From a checkpoint of a small transformer trained on Wikipedia: vocabulary 9349, untied embeddings.
Each number is 128 + 24 x the weight over its row's rms, rounded and kept within 0 to 255. Layers, rows and columns count from 0. Numbers have three digits each. The size before them is the row's rms in percent of the matrix's.

# layer 6 MLP up, 1536x384, rms 0.065, rows 1185-1316, columns 0-47
094:170125124166142123119135182142100137117132147111163114117115122108105130165149110118131150122115183139146105110145156152130075087134144107160132
095:088103163127100105106142154086117122138092107140142125136107127115107169169123125124134100106129159142150091159176123130073167097102133120139152
101:087158140185094143130099158096134156086109158112150093141109155147133117169137133137113135160127131150130144137147114169147134112105137120138124
094:125096147150122097126136118124154155156151126143151137125116156186172110168153117176068113140148144130156125110103118149107153123150099096154076
111:144144114188120087099145109140155142130076150107126112123136132102082116138103114079115164094159157136139134203138110143089130103147170160158124
108:173166154111116136117074119071099107146097118114134118125106142145142104140110117138111092153131163125158155149138184087177142109122126119129131
100:118128141101126123131133120098127135134167096190091130130160135101119112151132142128112160082120126127144157188134148141160079174115127109118125
094:133135122110130084129105139072132109146106135180133127114129123135113131166143121128162108106150144116147153182121128125117125136113134092136123
101:119155131136087139121138144123114127087117110092126113110138133098082127164154134145107117106146140138157103117099148134095132156120140061141128
097:112128112105081091137093168073153149129097168148127101091131141113121112133127128121137099128152135136170114107119083140122128103153114122141134
098:153160092130106108108138122126190151150100155166155164133153179094107088127120128157086115089148177089121123125171119138088157139153135136112112
090:101097101135108133119101148068197117146146093125146114152120150134117134133136165125117117139138161125175113091124152139107147143077109100172145
096:138122102163137130112159110108151169162101162127139122054084132130134125113136151166109127112141160109165130146115121175177115164098122107126116
095:143098084108142146087141116086137162127112133105148124114140138124138133124107151110127114144168144114128108142076137102119109121078138157119126
099:151164151133124170163124155105147138144110116121139145130127145166123152171105148098111127113144122144135130124148125150155107162115147127165116
106:150144073126131094109098144113128133151142077160084086133105130126119128101153105133158106093119116120192163133145135136091155126163111109118115
109:153171122144099135106090101137130088164127136100122098110159136130116115139134123102137134109147117112170072104140114101116107118126119119112100
104:163155114127141107142187126121144104146110102108146138127152128128071097154122117119054108076114159141139127132142157121133145113144148096136093
100:106122138084064111103109139114150142102116108108126073153161156128110127169097145098142114133126095127128126124151140109144158098105100140137119
102:132121110135134175150153105123160145134138101113093109140134103108122099146120114127100118122157100144130138092151139142185130115145152086168100
102:099160110159122140102133131119149148121131136115136147137115098152116128115124145102113134100166156108168099144103169138129109146089145153101093
107:134112116119110118127098120120123154185146082170128130109143118169135093152145129120152119155174164126129150117138122158134122146110122089123143
099:132109133102108156125106148081136137153108131166092133091117086142118128146134146117145129120175114105135120108139136174122125095115131119095136
101:117146145114129114128152152112150137177112078139109113138143134129142115127121123123116139147136153141147114124079174135110094141158130116129149
098:124127156124157142117090131098143123137111077152134086137160145090139157118131144142121170118171143143148109122131158159156132137089135135134138
101:145112165110100105097138160093110135087134139128134128106100103143129149146141155129142134120149132144171131147159102114142137158147152145140110
105:190137119168096140113117122112142140094092117150114089107127143118140130179157159128132126095145121087153126127141127139130100107134146108180120
112:133164088191116056105140093096117123154147126125104141102150133141116136118157120164129126086120139147149126121094125112140118141150142088126170
104:156146125157147098108145124111175133164136117130149125128135143160126082159071137130063120128130122125125134115094116104154147169148111134155145
104:148108126136128152110149135128139115121124136131107126144175119126110137176141125100103134135143137130163096162097082134129116130155116093147127
094:158139103181074151125116111120159116116122137132116134118140168121112129137104168108138143078126106167178141118098095138156158158153141118101110
095:111134139117118085094108145118134127128070098179148136145170154151131124153073166098089136111148127110135126136132098093136143142135099132126108
116:094152133142103106164173100137101112148111123139141142124126110110114131126170126105087145101125139128150100119124124102133122122138129098138120
099:182112134181119168089140118113166139151138072133138073095154170155077116124120178129089112115128113113151111107097145145171142125108123105133097
102:165104124123130105113155148113118121100088146119126116131151168159092108144115103147118167093151172164139126097119120150103122144106145112134150
101:150155145147141090116133086071155111154118112137107150089116133129100135130103139125158136122154206128138124125192109151121135143131183147151147
105:115123107179149120118181131129117112119149100111150114097102142126117144150114095095117095113131102180150107124133145150108076076116142146134097
102:119170115202096127090091149145141166151136135139155082154109114109150146103125177151137136123112117113148154145119120131123129122131099122115135
095:110132144147120107117136078124138179138125174123122109132138132152127126139150156084091124140106121123127189097128109146149119096151116120172120
098:159104097127126085089148113129107126101115166124113134147118149102108152133127126156102118093124133078157152162120143132103166133094167127121126
102:111073134124149161112150137118121159156122096128108129118127119121115149125163078092093124142157123094116158137093146132108098105129070141143156
106:129133095158142174122126092133150112159103114107142162107088126138093070138095095098132090125135115106141182166109104123141141081071109089154117
101:093133112150130108121137133096131177162150095144092101117088115129100129115129149169166142085149147119136117091123125143127149121116169122162138
097:149143159121105101108123169159130140118054114154120117168123135129092088144090093130149127126139116145095101120144080122134118120116115118118149
101:142156122129152145109132119146154139132093110121079133147097116122111158161126157103134115135138184095134136164106148152154131052159144135108132
100:107124136126108124108127138111110168140125117109104091112114102151148138146118145082106151122133140120088133157177101168120115131169107100095149
120:124133119179133150117123106084127134121124139131153113145114117154114099124114147100114133096176095143146121130142095102154122087121132120146098
092:105172110122132137123118129124127141174138096146097111134133133121107105148132122128114130115129135114106159134123127085111098154085126114128110
101:165151119136095139106137128092141100088127169142168156128153138115144113106134108154138094104121147148142095145158165097104122135121134092129079
095:137131127148112130098133165081123113154127107134148143151133176144118148145123105093125103089114120177143090118121136130113096111121151124158118
101:115153078181067108111118106116110133134112124160146125103107158109133147116133083131127140077113128166171161144151147103115161091095123075131136
095:102112126144122119137139112091142116091070112170139112132128138130116115125106143129101131126154135185145141173087140101103130144121106146127150
103:091160111140129099131117124111128171161114103169124127122111161142111139109122080138166135129151140136120131087136122084157120126111142118146151
103:133149098109102136112170135059135135102124111135113147148125118114121099130062118102147132066133132148123106172143151086141117154143152080125139
095:144153106101131126101104145072128105132112122119111082169149142107133079147132115120128135105121102142182113119142172133111127127117151111101159
094:099109106136141162110137133143105140115113092125129118112085133138148111138167095175113085136176102115141112121110137109140104097110110115150147
104:131124131128138066137153149136101141138115095117126106089127106155139118108106158125147136137145107144121160109156167126094112137089135137154113
098:152094129128094107082153135117132141126148126147112128130104162139111153104142117139152155062127160137155093124170122147109162076127124146173146
098:126119156130163154104132109099146170156126097109136153125123133141126135189117102125150097166185085144142123099156093131118123148094132085143140
103:137149122152148120126133146090134104172150134145084064117112105123131155138129140111093139129152144142117124137117103166141161126147173135112100
102:134139140129103098130110130122111137117126152188123112131138163135137123127112093146092113100138110149121158140152092135110107136137110153123113
088:081143128134081145128125147142160162081158132186112103160132191128128161141151129092119122110133148168156149132099103092148134137157123121120138
102:153113137124095139104130195137130124155159127106092122133120108138129139150137125138148126121202149145126143182128150147128117187107101101085108
096:122191119147122097130142140109122128157120129119113149119121113101105131132072154141100128123141140163129132110122144143120124149148106100155126
100:125085126137129127098155109096124139136121120109129099122133178153088156177148081116076128115132115167196147132095167106137104133148107133125111
096:149132144190137112123109105116149146185134117126132121146203177099095140137119142167093106125124157087150166122136124125144123127136137107106148
097:148117130170156083089140110104125119180166133115129094108096140108098093126103126152101108133132139113119134106136158129129140144125141153136182
095:146188143130121120134110136111158097114112135104186136162133153150093129118105122138146178125140137120122132168140143145113160083147132147109169
099:136140102162135136111138128101109138119161095123135158069135102138092138148128108157123168115129135107156164197134107138104120108130129113141174
092:151105132143113120099093124117110130112101098117120130066113140167130143131117112110132129133159108136111148127119127132143128101086135117141131
101:135133133147158156116127156101151114168152097115126122154144160086104128148140136112086137159158139071141131126159112103126124082127169159169135
097:146165161178140112104144087113120135174153121131145158173134147121130098116089132136165126143156126121141104132142162102156145154135109115182087
099:129123095144111137120126122153130177182158116143098173097139109164113140147130121113110168124149156130142123157145115110130114189133178112128121
095:121092098131156089151116135099141157163144137133132115151121140131152123155144132144131124127148148106133118122099155171115132076155149125161131
104:110163152129119080102145112073171114120146147087153126105114129178112080146145119098101102154139105160182144092153095120124146140127129130158099
108:125145149116140127105100180105154131150135128131161140147138153129144110153108155134145133172146156123158130099130141138133082142121124128148148
092:117126132112121100124122099099153148130133154111130130121125132126099115135119117102152101113164102150122169131104142132124098137127117135119137
101:103110110142137139102090138103139102131133174154136148102146139109117120119101141148141078118157096134136112127143128154141114100133141120148134
099:133129133185118143137147115122133112125104138152133123139124110130077162165107119124110111144095136148149095123119165117124156139170131177140119
099:127161133176168141151157133153147138174106131118132163104154128120095111133124170119133114088112100174142103151114181154112103124125112150166123
103:165171136131116126098162126099142094129140107120103142138121168126135151113135103100102126114151109114123158135144132105091083120134116170116137
099:131153111121141150130143161087120135153127104102179106155145115111110119126140173125127118119141113132120118137107092159108149128081115154129127
094:118185157208148117147157147140143130117105125150167174096113121138116102135113165146165127092134154147169132136114137121078142098138120139156102
104:098124107140142128129148128127154145128154099145093098083134141134118091158170150130084141126153135091143143162121129156144077114129134135117090
090:163139119143154105148143134134140129120112100112102128109191128131088131123134129157151113144121124130174138077136124098117137128132134139164145
102:120137143119135190129087160107148156109122087118134112172145116142097133129130139089111117107144115136144111126155100139179141101123140119121147
101:143112128136143159091161124128094096139122094136101102124141148112065127150137115084118141088138106137086141176142116097130117116091116142134120
088:110158117106166145127116136117134121117159102137167104190173113134089122131134135129111148087116114129101115141138113084102147096118095134167129
096:111127131132114125134110088093109139134081133103125110156108141141109124141126096094138162127164118112163120126120102145129097105131165087116122
102:135137127214124133103118135104159178133129123156094165119130130144116148136162173142168089129143156089109086154136128113112110097080135150176144
108:124116119164121111137157135128165159101110111110121135135137135109136167145161186078109105127121144155153099102119088150183088148136126109155118
111:099161077159136148095115147120152113132115100112169114127138137127153135138112144099142097165133084143147112104146124113129098110160141107146128
096:157125144145115142108106162115134128098136109139163125121125147128134115108089117127132133122148182129152153082090095134157108105085127114104126
094:147131127192114171093114077131147146114158130078137149115143124142097131148108113136127137135153086157154116135177100128122135150120123087145144
097:150133131092106126112133143101120109174148110144121104106157153107113105123179117091142132099124120120123171107157137141144112126116155158117149
097:195128129115121107129156144143126125169139121125126101122141129127086112127100114134087144135143124110127113117130137087138100117118116128122093
093:166143136117142115125177107132115164173124131118153140105161145097082100124090153140135126119117133095114125115141123140147142089134127097153121
094:138172146132109119121101149132147070089151118131115088107135120144113107153144156147171128121131112110138124148137115135112126119124105125119140
102:117148106134121145099108122118133174119109097146131136093093122156113116138153109151119127157167121119121149093087097142115137148120147122148135
103:124084093148106111125123118097142182129133121126089105106098144142114109154138092147128160113140111130142111154111126153141099100125123136181131
099:145136107190111093113087112172121132097094134104089122136176171126106118129114169101101144125118148159132123123107152143151158124152086107170093
099:156138104122107149140137117087139090149129122177100154117175183123152113168146154151097103150122146156114136116109160175118133150133120099117101
108:093110115139105165114132132091132174132165117140109104147113115110100139168128112111104172051110152139103166166119120151175107096089116172106111
096:126117129135138143120126087102156179144089099121107102102139101151128128143137149105144116121166104122098151113140123107107095123126110097138112
104:119109126133123124110163160123140125136163090095146099145093137137122135166134150113126110124205189149148141104104139167121094111136117114078135
096:124130157118133156076154113093114149175098102115122080114113122140139144113120148101127153102168150146093166137141092129126143130116157122130148
093:108091128152105148093127109129111149143110175128136158139160169137126118131140137117111158116111119169127106134136114081111117134132148089141130
099:115130118126125133136145131088130140183121122136144124172165116115122115145096183155116114086164143103111112168154110169131136110134142099120089
102:130124115144093104124125148138147159117093137098139131158150139175122104151134108106090158119169103151164110135099109117178170084137120138138077
097:139173114164082103122139128142102109147125139144093137116192134101121117100096144163145142070146144139123110141136132120110163127147138130143136
107:109152147137131155137171111114136124161146170131154121183127130154118152148113168119140104063140141139124157114163125143170105153123109105137139
103:135145138158134116103124137130133139087138147128153102120116157087143107116104128187103112136123126121143114167148115077173142096101142132148149
105:135153145149137115113135107104123119141094108137152106087142132150106129130099132105107171114143093173126151152146141090149144105080154129102129
096:139121115122099104131186119129093129118107118081091116109152108097130107120108152134128110135184094139089113130152081137131097152138137123143114
106:127122139128109160109112112129150160119122166153148155112161140143107099153107124109118147076133161117111116136124124077097116114116121131164149
102:127149142096067111099111139108126166154122096104126143139170140157138119105122120107081108113123108095142147084122158095132114141135173141126110
093:149150142123073153127101161116126120130131160132170142170130128135117099122122143153117102111131141118193127115083092130107153098090105156095124
105:094149150164126080135160138157144093111101111115150127100137106141097126127116120115150137154175147185143151130124098145136129124096125131118144
097:165171120164141111153153156143141175132141097172145075114097145131124113147144170110119168059117155127105110121134138109135137130145096122145107
097:131114100177153124121140119133114133124094147170109127117128166169054097135108143094132166136134172142160136137090141122096122096119145171163101
094:153087127144133138118131165153155148134112106077163091167109167097107130136112133103119157095112202147125159175098151143060149079149115142154114
093:117176122100109130116136142129097136142119112096178133156158156130158144170090115119138101138216121120164104106151136142150092118104123129123115
106:135129172127118120103093101092120116122135126094126105060131162196105134170096141113121127141147116143142120072136134090134123126145101153191134
096:112182143135138142109103128079127113151132133136113136155140176148080120111096084063144099120165131138153113091075133157148128118129158158163134
102:110123093120126107108125143092111132141157124157132105106157158152145122143106153165142080153150087131159105182164132085105158122136112139164138
095:126171134119126109143097116125145141102082150142139111152124151113133090138136139078161101073184189135110125181104110149072138079096104115138145
096:134148122140142164055154124122121132098131087100126119168138132086101144148144096136128118134144076131117116145136126131112122118113127095125141
097:132108117167108085113109174119110129124120139155126127169142134143151136142146168151166134116141109166114149090131117136130155139135133133156113
097:178177102176116104098098099143118081118142076093126119146110132151119100125118122117120147130128133112104119104140106135105114096136089135150117
100:145126126137096110142119151090134108126108108177107080122139112130097156195138149081107107116137124173172125161110078131074140146117112106126136
101:113101137138165130119142131118174152142084127082114101159178101154135131164101116135112112138138113112141127110078130120131135087080083144148136
105:125160128145083124098141168123152163130110165096100130148143125115114176160125152107182084099115146138154155136138097116169138094127149118121122